From a checkpoint of a small transformer trained on Wikipedia: a variant of Muon for these matrices.
Each number is 500 + 40 x the weight over the matrix's rms, rounded and kept within 0 to 999. Layers, rows and columns count from 0. Numbers have three digits each.

# layer 5 attention value, 320x320, rms 0.131, rows 178-255, columns 280-319
560507488553478488431533600524460522521516527502589457422529516538434569490500394502586559588525434532369520500486432495
506539587514545497566549504516464513559491472448440434476406548502481444476518512553428389495540519492397521507475520500
528523569429453551531439494482442554455527515527478521577454498456509506550509519584578475583443483454528524469495559513
542451568495457523520527509465447515469524541644537475458489409490523453441553443480474472468408477475514416493489508509
542534539537545509434498526470481573455538518462404500533518370493572535559490474612543504479462522470519452517503439578
471543509514557490501490447435584475523541565474520475570527481513503468494455517508471473491555486526539490491495425535
494467522483508572542507544475510513520521510464411440486516440515517489517543529511542473537543505543526538567538537427
537450520535443503516510510456410491528519479447540516498454430487600501439480435442453484549450477485551570465492554552
530501438459473527484412510436413563538434464473447539471478520551508426473492527500544541490531483483474495483496535494
533500485517499434517503476543554586612443527460524503574507451520551514479439509397469449471448407366561448527495453463
564530550464481573467490447510568492558411563482546429481498527397523474445481518477561555502480557467501483509510527570
487532563567591418538487448549470537495502573465473529519470532483554525440532461526517413510485439491484471457455493509
473569525457460468544560531438414514535460509468462413428537524497590472512573510527496451531533569486440507465583509455
516550546452539456530458567470473473547465490447469539484504551459505488419530439508464640485562434473532514375481440591
533568523477535493546529550509388484422520493553400419434526551518581483429532478513507424445373551439533543469513443467
510540501487540520434500502547521535564502572470503515545462522518425435447463520433519469536489471518491516510529476379
491519497496472550478545523568520534454562504394528495534495511486557565405494499442460478444494513506575518500486471541
560523457446513519511462459473442537551502511512555591537525500502527512497530429562509591510491493474452535468482506508
541484502556495520484500439429529549508421527503487559539519503589490492473479520542481465438465547510548432526435516512
531549459489502509475455555530463531473508508509499538495450511481484529499520525446517546472538464478488470527583551534
518446586464529527499439528471503516531526530490495474540509500425561477491481477485620445472592547474489468480464454491
578472465542481508470512487464461450506446432494465453500493485426525528434469560473492464504477454439487479503491582489
514427572509525499569511467501472505488468517512518454556589441568484529467500482472466505468454532551491513485520496498
451517586493434493494547469447533564515454445521483459435512552613535504500493453477467458476535505502462520547430459520
504422465537483470478440504489497463551582468521426444450474511465428466515533492577544539526482545558475542532533469478
488429591510558467470498508470524512527505547502490517549463542515563557539500520509448550501457525508519536464432412545
535481456466508605447424488507528586430530471541489421480461511527509522515441545519482440522537470565458555504477524470
544544585554483467552498471492506473465444535506516584467522471503551473544561460415517532474614512521483559461481452526
492483525483514482444508513522590543525511471520464520441530495538474502412520555538496543567545511507497445509512536483
476510487491500444502466456512513501479498542608493550456465438491492491526495517588460475478504472551534441481584599551
516534490528532542456540529428471500532438509554571465493482546446512493456514489511430537531548472562400458483575546519
503505554492480477576574497476445489378446466534503481486463536502507534473520545509472477551505541483474568489517534548
563501506488449533438501412515376546485499467569545556483534532506531455562518463493453447517514504446417478503511510496
558533531418520449473443545523508513464395498503500555413523424499438473519558538462547442559474579584570510527490495552
414489525483498524454481600572549499506587457490494447535492534546486522468380506511499537501427461393534553447508485463
488503617502594508498514428521511458487470504415471486550524489446503457495454560480468502507547502533559463555456525506
434518535539457513497446428519494443533556516510488517463483449411455542494426568465511510426512484470504504518540522543
496601527468536494563501486528456514472541446567451485501510425514570472457464589459601497518488386524497465494440506558
499502515493481442503505505414467522484525475494512463457556508535490487480492503440585513578460560486498482462466512492
495517509513519527532468462485504507513408480504516495516521514506435568462476527475556472454539497492538457461487483517
508554585486499513505540530525547461548505440516496570476434483478517517480519553509479504474534551567493542429512506473
521548467571569519545465483476591444457518505530483528513465530450460537479499530497471495554453542546511525469502484506
495450507518548566422462439471517460461536446446553487492431584520485534614480479477494517538447445524540547472522497531
483516499543531619499409524433581408423503434502521450438501563408522489528423513519480449521511453513462594542567577465
467500531489475545515494498524586533340530514447480608496538513497522485575461493522486565518497518442496513509557515495
529456431468550519537445508559482518519507502496494500460483454492467518520561500427534456508493467482549545574514454452
452462467492510539558589442570459550516488515465546454444456580482618509502451465482512401502436542479493481583524529418
477500514528506455594486499491554493476484522543535513525461497523555498528459522453545482520445534491521511430469500499
478551544528514571458584474466529547528503474544490482482504435504499524495475492446497511517412471537526536446500507539
456512529512553493506453543540535533538531486545467462495537482522516556462442505544468526480553478493506479577512522549
537492584485549570512434523518513503471552491428427466547490505451449541479505491523524436477388554470458490495526427458
560408467586507560486518505492536447475436491452481482493448507434498575523487483477473470536456464422500558531473516529
512468476467513443514519443520441477495511562562489516484518500530476492473449524517528479559479509561520451529458560517
528629557485461536524570526455502512476554610494465582436559515491469587421561554497443430507593552493472473444497516496
542559448504452516491460570505512459505444474482478527504511435470515487546479456491491517536529465465535514503530507521
548476428481484536455475488495484474524464534622529496511390561486404439488458484524510512548494472517510549468540522509
534500507535455510496493444524441570566470418421504545547520438533486498488482487517476525546527540478449512501592510497
530518489508511506528518554546476422429494536499582529450576457538460538444504532532476485476446397475464511481472500419
554493496454451523467508523503518475536529474494494493521507468514596456432469446527421553506484539529573473476488460459
473477525515513504495518514596560527476521515416429488493483473458550501516469484478493526446512410482433490511547482511
548514525484494547499565492534483524537497536487480445528539501464467452527511495531517443590483551471530522483531443552
509599468508483481543494493458566603487471573458510505514457470479500558517504503463509536542458366510540582460545453530
515515517439522484512459482547536418479543530469533534499513480560442536511534485566537443523640527487536448429490463592
496537588519553485454527572463500492442541560517414451520468464461502516535494539466493474425469478516476510508528471475
455575601529523522519484494477453475436492478510502509458585488578512505541491403551521503538537528529533527467482501430
469449437446509541561537441511537475508502544412469501535445585446474513512576599504504490455581459578464486539507447448
466491496523503518537553479452372514526496497459545476540516452501493461486532516509509500491478500549550532482499520485
470507476533440485530480485463561502516495523452440484474509505506510514469487566534491542468517513511447491551522496443
466486502501531481521507562452466543483586465539531437536500474524531548438472561502499476476427481489476475567574434513
540468477503429585499536454468535465449516487522515520507504473496533569476498483578437487508420539434433491489486463545
525574437498530520479453570524529517524457517488453559515543516481520526560511507532427559501518388514490506494519494534
578558574484569538455529466501519558470523521516523480524551405589440526500531572526431565495478484438526439468508477515
531443526530452466514513471507524452475475527574526450544499514487537470513442483480454428519466459527481529525473534485
480511615471472513469533444501463525497530513476492511466535497497551474506447445463565509500452486508528500452519418505
525521511525481580519495511459471607415542488533566537460523477462514493455495449535472492511535492464532531454561500499
514517508477451507462520552537489538492493569536504496505489493484413466518484533488458539467506556532460495424465452519
442556478529545461463464533494473450535447449539483556526510501519485454546472478541493530511454563561530546470518549508
485429429530524474543517422546455450518468510506445456485568508476527511481471588492544509428537437487499558511528507539
# layer 5 attention output (transposed), 320x320, rms 0.164, rows 178-255, columns 280-319
458493515533585506583538405472514542569458537519454538574476502520504444482468547576413493462505572436567574519469504495
491466370516491557472472468501449498451520485546550513477480464514571530538544456445566572462515497480572442506564476518
481516451585514481496540522506559478514502470485568517474526465468512473429495448471476521387526530565450504535528444507
488548450503516481440493536512553430474454447366494499564544599481486535589485519540497507505488518504505588504487488516
420482434430439547526481468509510488460472496531594501475503544501457519456599543388461528504510462487493494511519576506
569482540474458480468502540558464517496456418528481547425498515477509520500527531483533547512413533530460440530449529470
557559508506488476478469498482489485539498494506596532478540543474500513515415484569478531445448502468468522458453449488
468517513461568533481548503524549488477536505540449469534546560478478427529566586472529505453526423511490417565484440472
525522552525519435487522499575551436425504524500527469523553459500476495503514496545458448517458488515524494488501433467
468549504451523579484453538486406385433593492539485477510504534449425482503588503586550521543542600543456490435441517562
476441493533497453559501535545460557452510430502514550486463498482422547552501534507433449530564424534515532433525444400
540487457462488559537535458458541490501465476496496440497495493530434508479525560472500558520500595453438512491516487467
498449499565544551471501458549572473519533495477533513527537514533412545481380511527516552438502419556595463541457484557
475440468523435471470558440501558510539575497484533471448484456533609472532460604531538421539502567528478491537506518495
512504503478474510524451464484542558447485519502610553521485530533531474604517473595516543428554419494470519556458517493
523456465453442480513526522492441503485428496491499482435476398474529492516536520516528452477469450477499514485506519595
506519572528571462524531439438529518460498545547491588475465515477449493551475524527438548468501506444510565525525447453
516475504520542543427559535503508492422558560486438497507484509443506488475507586455508492524575460478540466536441546479
515560539542550424490529482481552515526588514558342552459535422510500482396450493494463558430497511559551497454462492539
510505430477467440518526523554515497476448512493480550513466458425522464482474460471538527510524500509491490476471483500
593475516450510527551520518520496500423495429500513524522549504598502485493530481573525475498498477557519432526497525553
507501494548509547491446531482478508455525552478545515512486469493546396516470419465546442481513554482506457546534478475
591594539480519524458480498504553565456467507488501578498500534463487458526478492527565444539442488399465530489559473462
471539485385479570451527505490528413485519516456601538571568495470524432509545478491465474544531457488419529557476465523
481535504484478472513426468497582482463481460501527453555469461600448458498463559463505494514511496445513448492531507471
514461509515530535543505491514474533533499512429523449475544514506525478563411470501483498561493582484428515471551474548
523514579479449474528573556530465485489458529457485533426525536509480462521491475517531492501483497438525470452428488521
490406538486507458402557500584449464578582473510503540518505498509433528497504546478570538539458484523495461441522565526
501537545531534488469481532454452416381445546520481533541498516483521520540533406462504465453519544438519526468481499505
507494482504510589513505490465527507556483543513482533514475539469543494487418395518521503509423476504456425476455448455
455501485555452478485582522544525480447552472477504491447416550469483470448514485483552483516523533451554430527400499522
499516523548498520497522501488499523571502488513513478534542519521516478423488520511557472464527504495438537498456493498
494511532531569456535423494476578516467507493477496450397424521510527495466503465522538524479477541525474495528472437505
451517534473535539448535490452498505506527506545571509496510575482496457490576523479480550503502514490534454437511582468
535523439451478550529503479529486534494449515509493523469518449445603440537527422493519478448535495534491482552520495509
591577493562437472554485489485548493564488510520530576470471500544529488485449434522570532461439538451521510496420518513
534497496533496444510572500453524516520495469507421444504514571493457514482498450504501489498501468513515613558560486496
540554519414453464507461588560563455565469556455508489519483468560510546505497458520553543534483476438457464471518520461
522519521438457457535513457540581469454584512500512501497472473484577461442557531518472475524538522515513541507530444493
528533491474529496455519508458509516462480503525494502504515569413530518543610462504446580593477499438583551491435570502
425605511521446424481523488478500520493535535524566539589513413533570444569471524458428494431572562434539475526498537484
516429487495450474541530479557427500572528403454466533520550546452492456491398590530532464507446489553494551511479516474
460452534514507487455554555605471433544472498552468477488547443485499459482544566546463502522546552582453504491557555537
533424519466478474494501455497469495481489527467559536544531444438558527459502484456534501464472539499472521556475526519
508552434447556518588505506545515514516447553512523378559433446519432552430503539566551559548462464475499449533520513425
511503510466483602445566506551544555474492502501524498509538549489510540488501400545531553516499490540570480493471555550
530466499503471453418561555507480440462469497566511518535560450492474475422497501520566473483488464538487569461437428541
527576539450467546528570544503472563589512501458483537500519514455498520503460491519493484446489438453509521499506465456
471517533543396482550441534525430489499501532473498576618492609480509447505486541549463497471526557486482496505523479483
511461556562478500482495528535487497441442514558578539567481531448469471506495489497500435509497472532500540541527506403
474531523594497521537540511443463433517544481461616521480512478487502489468473526514480499537478530513514509528513530567
466512452464451451482516555559469608467502445524589523478480503506456463486572525501538443490531477520442508508516531510
506526539496557463461507503455566504510563535524493479452517461516506473480483497527524504451559493486526506522409489445
491424413480456507438492574564462561528480481498424447527430494506474488444486502515555483469531532486458483469451461576
452455499522513449537570430528528516586492530553480434494563460569476490523443537451493521511416486499500410589545504525
433423580493488424433547482501488521487554478515536516420567481473559476583471510511468496559480538530485549511412520496
459483514522576530524588555414531411479520508556521492577522463578457438400434513480491474464542526487520514491542504469
521446534494476463480523442461517484515481503520499497490470499460433459572487520440512507510578494533524527471539523534
440527489575503469550535394481564569552425550489570503500495470452505560627479464458536547460495501446562539520524534448
569499539449473505486481513469487498468453562576489562487562562497464471482554497530529444452474506563478552515574479523
427448498559442510533434562469490473412474542466589545474555517485526516456550548549555601486429502453453468498531489511
480444524480497509434562496485485514518516470490493507539477526521573453549481543589554462472465473415437514559506537500
471530517494558436500480511499485561498478456533481455505552536498531488472547570355512523527468473508537488494505488403
509577493488443516511481525482542508478462505491576581527500433518495487558497478512494541482533534496521558516481603493
506535480424526508573535547466545476541523547398540566460463505488499426544527488461536536532499525465458454504441507483
469518441545444498376443468399477438386374474471491408471521517534569480505468418559477548435481528508530516495506510576
540481498577499466497500492566584546490512504519503536492524518495532463472466534482490489521500495502478477480488533479
536469481461487463469509504501498527553501488504462485544467459510506560492534451467470415485482415433522531488499504533
486504467410470534556507474508559501522464544581481520466450382487473463558568467527463540478557498540437525499473479515
498581522532547556510501475446497528540508471446434437477496526455512483520480507502625493457482474544483521471477466506
520395551508449494514450450450464497515529487566500561505443532427405523546423494487460438493464508545551460511578517489
567536456523497482574517498458460549507495591569552464554427466424444481452521472526511552508594578507486465521479541529
478498469530488550495529506503477516568544527461437481501477405573536538477478535512521500485464481454512472508431470488
507451499534526493527571538580537498507557452559525440557574410518517443496558602514462553626473450431451516492525496567
560538505557518532484468482553445499435482520444491457594495470429508482456470595542523457534498568520495421528470513529
390508464529455520519565581456458541485514558576500459521470528553562486526558456486537544494483502405447457510534570477
469437533502525508571567442457461504539440492540508529512493483487448530426535550447452520531518525509518507478521420494
483527514476471507505482479380565457533484484569431504472566533420496523458457456523510504494473448615547509577480558521
# layer 5 attention query, 320x320, rms 0.141, rows 192-280, columns 280-319
527467454543512529561459490480501509458437498457493526490517524454512473547441439510502529517533513524528526437423506479
507454488477483467489505530529497480436482453510502536454458477571552496511502489510474473481508542505450456487475462508
545518507457563502570489444440407503493484528514508547518488477527533478469537464495494447497485465476501504492577494472
479526432472567531568486508534492550490479535596556542483478461500500508499490471526539529518450486494523487479562503496
417471499539598470515473474455509542488451540515501469450511609505462464496455518582495594484571552466494496531551518437
519544523538451497478450494570511494517452544478450488505452477493519471494461500488565511445534458490508522550457461515
535567507466485506478539526552479424490520526519548460545596455485482510543494495475519537482482574453463453501479535479
490453480571525522522519490474545518476535475431487473461522482444538526487549475507475496516506499505471509564537478530
518479512533556509518500528418516440448531621526533502472506518524482489466554456450483520488496469480554545439515527500
507445507532537473554471468437530521464514516473539466497520453441539484547487414432514498536561490508513482492499523484
475471569468518517475507520568517462520485502504505518540517501491479573489489528475519494479440509486466480455536501528
494458483512450494487496463443559516479501560466507485484491534483510513529495494514444471502446491462504563530545541483
489492473520511485500522486564471514490535465544533515540545465474488496524465481524550503451605464539505434451490507498
533485460470491525448512584425502542511509477445513518469458482511576506515584499503501481531496521486489482535491550508
491502467474545484555492490501499529469523513527475503523433462519476540503576472550543465545453509394463483445493480473
452507538497458493482531475570524436527468491546462462459449511464453516483488514513462564485480510580536497554522462499
514511450537491506519496526523508469470473459494495485543507472559583475554550461525497536478518527489467543482517465512
503418500489535446431531511484418485503546530425489400387540502580450501456518433501488435468462494527564494499551501604
536393521513482504496454481503458465498564567461494514469549473431480451469450513532472498445426445554510495540490568498
507529538519517510524527541450513505466460546380535469432454482398524525472532455462474449510450508509531514467447490537
494508454488479493515509543544479548478450496514539482564494478497530488444478471535495484434479520516522464512555480445
466526443456519542499425548501482453522494477486491545517535405529498527520457505520526540539548473460477539483522528503
529461515498504497488541421518480522441539509450526441464519547396475530513473490520458399526536510525462550521487454482
495523531537516506483517549547504497486507503505541544481500538499503527568435508464514489533529480552476520497527525481
475446483486450511494517526488530477499526510489560496498520456487464459507486511515465475499429501565485476567508593499
474498522529550468462553454499471489527576540505534460504505477517475550491467560461517434531494487527469490551450465483
457437550492450492496497414457422481496467504490537426500521531490544561463512493478516470446491548553530516580442534490
565594402479551500495520511443489521546526444538483514551423454548490506543584485528442536594489512470427491486521575479
507498426489473521534496533454474527506489484482501511503512522523434527524412512465561508522471505506508504508472457532
500481583532443500508558564502568533456504478587502525445482494527521448470500577471527473449463492502427497511467510491
457536531516536458573563456501507483561562492532474469491457413466546553511477501494463462535451424473497466536466455461
506522462500521509472527479470480538505519506475475515501521513560524492515584499538541505436501524512479536535501544462
426420566529430480482628483476579439515539528509541493432494515496405481484429573488488570476508540574524501546445516525
492520552499497450590535526546462458526482488487516485493503532445523528473463482492527545469494536512468537504498494472
548574474454496463561511500511531529508515483466501504504524435534528515501531486448526536428542465482551537496525510514
474558524545502511529593507509534530514527508527503446473552451472478504477442529465520470441538445525494430482512504559
546490454517548543517460465520541478517453453488471519538479466592494496483502504477495473480451501473490569445464542522
547518494572506525513501510499502442479494538491474384457480556501499549482404439476449530517465539394514537496509448485
475453542533546498503532542473507487503448522456470509446531451450402491455465503476480587509522543461543454491511541537
460433471544476478511496480541474531498505443584458504500514486517512540570531518496417539522561497570476533453518575417
463442537470502524521561524544528489496548570443557461506547564502482517471515515510496467468546524569564427510421531550
532462576505521512516574406561469512486498457518535550459515510559429519442573503496481550503524504464501538552486481456
499489506550531434530466508476510444510486542508598578502510466484500544483476529476473494493381451587528526471508494497
562462537489460524509486453499535495553489479499498465527488504473510506526496550522450460469463524472526473520519485517
516552420512537553495506495528520512552501436473412538519540524513528521518485511521465476500522490469484521476545485486
470560547534494493523505547469488492491445550540505525576540528534515504506537476558563529533509538507441485512442519544
585530471495553490551500481472506513541514405494504557428445401536481478540475522502514425504528514550484484479515556460
512539466513568464495528447526489497492518501517420457590528446517488476505455480519509457520477547522472436552459532440
443463477428400500558502498474502557541421460457541509504517504540492488501529475513489487483503586482532447468448536520
494506525523481490483503526504510446459476511495569464450495495517506492533555525445543530533491508480524523469517523483
553509485520528585569528488498506461513482521457498525533531482492531479476565559595510473454446415486503515575410476561
539541476451556523542456517507512561483497524482453551540440457518573510502470444542507473522462506491451510579556500499
468550515491513483535591548536527457527429505452451499494507458500443524462484553504538544499513510477522546501535485460
541504455488494466529465503569498532484620512485498477579479503504505487481474543526514487527481496458508522541561496533
530474440491534542491431490416489523530512476546483528499491576553589475570526491525527569510538467509487633543520469471
504577536453494542503508534505548444548581485510496498469489447513488466450541505484505507539476492532520506537488444557
543512555527433492520522501476532502456455491482517547458531443522463493506456547491502495514507460513478513485481508539
447483535509538472501515490513551477532530473564471543478462469521601514514498435482496558531487602458533413468503542450
486517537506460418518485567593516495533448479456513528476526537512526515538505500481511483532480489486478506478521492520
528546502437538433534527590530460503526583474529472597444552453500540440490490454493530510529554438513499434425489539487
459421549589446458489559496508502502484519597498561391455501456437465502493482529427492456416540447564499512548500480470
511449509533470473531537485508418467497509526495588471508512514489416439491425543507454478451455565471492489512448513511
550483504427502413498516500449517490453573422519550461512574495551551533516526498580537454488509531510548495492544504495
482464562486487547511481531443517445476485515471514435451458517532522510485518488467472482481548533484506495528467454531
498450514526489458508472416479459510497491472510481555477508495441508510482504493486452508500503480509522524422587550505
536526443586551437497495553463543572487429518441513560561495498411496444496489480450501548516603493576478553531493497511
576534470500492510505544515508479528524497530416485453490564459450540543465501487525519514490629477486530486484518503455
511512458509523498505499489518548560538540469530543483538538537525516502487489534447473562476531468506478532484518525468
450521491530512480473512445476524488476435527475516523460492511540488466537458523561504488457452550448447561522466478512
491461534503426503476503480450459528542483540476500531516480506487556563449505517450472502503499533462551472500530476437
478490443468505539480481473598515528516502458538501473549522462508445490534487479477514561478432521450497520440469446538
441508534419483461585529493573605501523569477522451454460479506476544521493468486443465521548479490573411473460401536592
510497495537490473510511490480584453518550497548484431436449527511433512490486540499537518529458522482526528509543434526
502536504548519501480485454504466424497448544527508591540424532495533450480571472440457568507468431489499489533479424504
456499547513475518509474466453421600477453474537540563504520534460486485536499546528494478444518510491524500557550469476
481428506486517516505520398428413539514466461470519528461527571516496478502500525518594479498524443496514495555499486530
470549487479521467485505523464503442459518504468525500475483484487501512447573510527543524537431591516445486521460465504
534405473500508534510450508462432477530512488465501468499478445535526484485485494481475470531555511534506515470509500493
451508538526516512514432508486444542490519508474515513521426477522506462488500555541499469519519531434529482540520526439
464507477508507474487502510493484590533527530547538519475493497504481485532533490498477451466510465500471534512508372564
494481439503571467503431556510494550477515517446473479458426478490545456475503526549573586461574532535561530393473519475
524565515478486558467506496508545445514467521542452512465469504518470494555485527450548482523506459493454454523436508513
424513525537491551451436583516560411510515539530567493505518470491520516516507478465511514546472466532545535476456521569
552574533563516521505461494429422579542480533411487601431501458489540484491493570475510523543506510429501478478595509504
507443558557482526508484522502501583492477464453592514518539487504551488507552542582485478459447492490496450448526526483
480456457503452481507534520514450558515520495426515507478497542553554447455486532466506490526532551468503444462538535543
449464485505510506495543497494479566572422573422582538474536555427505517481497483516527418479474446508467523473483484512
582525517561494571489472503456496462565478488480562477515465526483547459436476537478556484450514537492468469554512446456
491479528517545489526446495482488488513478563536532435496419524459480536505585468434458551566521537542529540524511524501
# layer 5 attention key, 320x320, rms 0.133, rows 192-280, columns 280-319
454561504464493525497545515472475547527528497515507512487438507561502456478540543505513489512542529495551441446533489430
470506512480491467480514489442471511546486565526513508551497525445522515466507480515522457486548519552535503466492572431
559469550517455517522451483519493451553481504509574499542537469456506571490520492475501509504489512459489569509471505500
497503482542561479503533479574487481469499475514529440448507501476492516521483450504476515553496518507532478476549522466
513491541514503458540545483430447497557494530446433542570454549525532541429460506505533526463482444516542518495416460430
513558492425478476446515449514499520478463481504465481476489537468501444522509501527480460489519494488507528500511537506
461550519480473475519495518482517536432494522499502513535517509484458568502576479507512502542468445527514505442426468510
469522459521477418443471478504514488534517536559550549517539453432503559542445487531475479424510485504474504501510493490
487429531485549562512494414519514506484535478525446534495465524463511534441480450462519414481493470506466550480539455523
505506517494479555457495502476456516504533527490490460561451456456473472452562536463528452483527510546459400602502460560
529497428510443484490501518476542528539549443473497560497451499561496483545517479479502443527522490462493572497505545488
512512503520491426474561431472507480556508465450439570509498473466482467528465510467503515486565506517424485534474472508
516453503502554516545520517484512517430537549477483494491502507541551458546477508457467486562502514509545464467429494431
513479520465507543481488525482488475557504470451539525477563506455512461456495467479513513503519404527455536480522442499
519489511492566504437473510476505538467490440483533489517520482537488444557500510536458495477482464501506486533571491457
545523501515474462533467478473544503471479500525480484488495502554499531522452543536488539457499500510477506478475502531
471500471521463445524526537459567420530483503494535516549547514436501536401548504530514470505500528469512445598496529499
483451495461487540479497493423473483511466488536550488481544476490561489544488433499544462463510445444479560499492521503
555540491457483456508508549507474460502425495496513492494516529516527496475502503396473479499466482469493551472544486518
439482504437523504523493442488488548505500578496515502452518456479511455513553458493580479513523509500494467514494465512
548553541530559510502497535454446547542470530499461500465509457507503463387496507480497455524567490547476514571499525453
531487477507556429487471507512515469493552449499535485497514489481501526559546502570486486473506509517546534438469509516
534463552535483458571480505493538460497426512537498440496450565502469550481429476536450539403499541466529534458455533504
511555517483544465509580499584469522505500492500464515505553521501467391531448507536491525446443513500569482459534532494
537463515490472531536452499510503548543433506461511458496535504477467466483496497529429518509546560444474556469551533504
487514452509502468506474531572509471504475511507508422559493476526563500579542549425541506435470536524483495503496473458
490514512508534514552485465488473558471483539491443528525490538521449490543507463535555512461515523481442532525488522588
486510500577450497456436530502432503507475480514510501537476498529523480488480566470535457538452478401550527530552505527
404548570522542491511482533448537498505450521553509466457575529514557548470495559521455474496594445505545531507528456479
484490554512496519533582526542559461475418490504514446449509495544432479499492486518505515461422469554481485535485571568
519490496497474483476511469426462562511488512489555440517488448451537527523537473453478472473452560549487468492540527491
540532508496486468495465532523462489524469475471550497531491412501505526447469492512491484481511459536562465550556502547
470515466485476537481517478534511592516504560508462541522484506525525515525512474507465538443486473525523486516503530530
529462500508467535499539527544529489555507544492465516467413511496445540505474563564515497546511545500494460568557410422
468475523505537500441508483527483455443451465466448512526528468502522535545526474415474454541490464601464513509524475490
541534522514455554465514477464448537453450461514469486463491478496500459547518455520502495573465465544511470521479482494
514435492487443471477477479496438534420532492446485482510505495528459468541458556577585478542495491466483443500498518526
495505531521575474490561444534536490535493545517501510537468490461475480480484446467496507562488532519537512549478477453
486501501446483487488478507501488446534532486509517523522514450542510507530490471524505492475537534564455431520494497509
476545532500494472457569473420486487542447516531525508471535559518439534562514548425460569551498549539516458513484487552
516454448477560517481483517477512532523474484502533526465463486515557528551522491577472449519482591450498529522491504477
499431552537462430496482484502505491480440517486514566445497549475484537433488528493455549533395590479543544569511495543
486522554510510500535531438547489492423462508420513491463512521547468511525498562493538472404496501471548482456527525509
494512527502529513472519497543465533500545514474495492537452524502493509502484477564421479532566484515494485464519468578
496542496518430503545517488511459477497486506475529517504491511547427462502461509482485515459544525445506538525466543483
506508431499453474438449549509530536508504494476525553517487495444531491518467498500466466440503477511527487484509487472
475533523357558518517516516559507491507491547540579557448537546469461473545476556465491504534551470506488459545533497533
507495500480446546497455541462549513491522487511580519507522485428509520537443504529540511520540515530524553516471476469
497495484459541533462517428480464558551511451408583525567489465508423452480463475470434475503525443529445496479465487495
439434538473508508494446495510518522450505561450482529516516464497542464513549522476442461495512464476484533500469545484
592549459563528583536469494481559500513422461476455511493472472489542545488438476517551536479414472423432515501576517540
496516515495451532468548528499509531501461484504511491541525565418511521495535491469486496517497513473519533462488495503
520468513514497475414489450489495526535489466532450504461456555557469460506625514496493476504484534525522525454459521525
493446526533460522526509500538502474464509443455488539479541478541562450561506480501480556452525481461537493465526581477
497477503541474480466449551532536443422502541587533455529500526511462436496496547480472513546475459443546445509494505517
538494516468544515506474509409552474446483490516469485441497511494522512464488535451466488447482437453520537460437482475
532538475516448514534522459500488513494465540555527496525507459525504489442582484466446533440561521522475490494490474507
502428524531570502508489460521482532486520550473516514450542526401499555563543514451482462543492497506458532475525518449
487535516487504485467517507518515440506495467475493509479518503503451458546547503464461473435503441489510449593510518518
524396433512424479561455520407556477445493477471540521523566455508548524544521496525510442529491538528485479502530470516
506523535441487543482543533535500534393485528554525409554457455510500446566539481438515453492425491538485555469473441550
489528497457448491471550486525482542536468498514486541545544496549506501472507473460514505454508536516539503506456525535
502544488506455522520446555573453546549504445485507478494477462456497442488517483481512520440532495557505474516527529462
573532532461557505494598440492565481484465516527483527541465411506491523458488472499445508493552488551506523465476569541
522488469542501427555492535405550524568541530457472560517543471535483519509491519520482450493441491517409503473467507486
547540497548512435456461511576482482480371485495520501476501462505537505494510490468566545475546496525551489500526545570
577540505521554522529544482496525521498511473550477538497507431487460487525515551392544503478473474544564453403546503463
511527454491551576496472454550531503505455541540453520500493543514444485498503544525503525531452473451490468512458443496
444524454454500523512500497440485544504507525478475512504531492480491429476486552553452549526501543561465533565469442535
445464500513457473527471542424508543490475511485496516576533469482522552561494521474464434531470489479514527536440525525
436481415490541531503536483460501487433528449539473447510464532513493469532496567528489492542533534447555510498577512427
533476548469598439524537458516501487493498477424465477462428499463552477475543422532425469519415553518469489444501462555
454459524507550518578465424464549555545528578504547488472509522445485444542506523514473547515521569447501491466517456505
440431495555467509447499411445512500496504535542523489532554586478416514454511457461398533576522530463515450555541508490
454545527532495495463523539445507426467502467525538557526549526411533512444446485526486499482481433553533511534512547491
466473517424480576446525530465523530495496489492558472554508502501521444515512471499482495465543422502511471515510453519
502504486557510409519502503492520394484507480487504453500504493596468486517505545547550528551414540428505383528415462530
506424435561544463514502488494428500433497478497532521509512478597513524471502428517493529535447553439451364434530495530
473543578499556520431456549469516511459520415531539497462540533439521537454524489485441544501476499472488520447531472493
509468496543505533484526473523514530562490496517530537539513468464494485525527466556490488540533508520478514531490501508
558400483535498457508435532487525498474459499551466507487549475530528499495484490513548529452546496484482503498539491439
458569407487525551549479501499494501449517503587449507511459499509509513468474511447483521511486352522496432514462471504
482467456497499491493509457478520567470539597481586525536488531552506472466560449467549508495452467515470454525449526547
453451452492531521447473525446494487476456559474538447492445477441488492490520536499539581562473415540478481537436497444
561473565513486494501434487520451461574572489550526533469476466476492544517546520491473509548522442500445455561483477525
518475520516477502551492530544497536465443546390482472489481521478499482473536477479537538530573476493453459514526486560
492417494497565544409519471448552538505501528426528584483521552534493432484508510530514501435497480496500480492462436523
507527525525476555394471532514509473546504478504521538490529460528532562477514533445562459518519572556455528498452509449
559444465459500454501530505461514510470501495514498481480545523517531429456534462472486476529493505536492420539476520489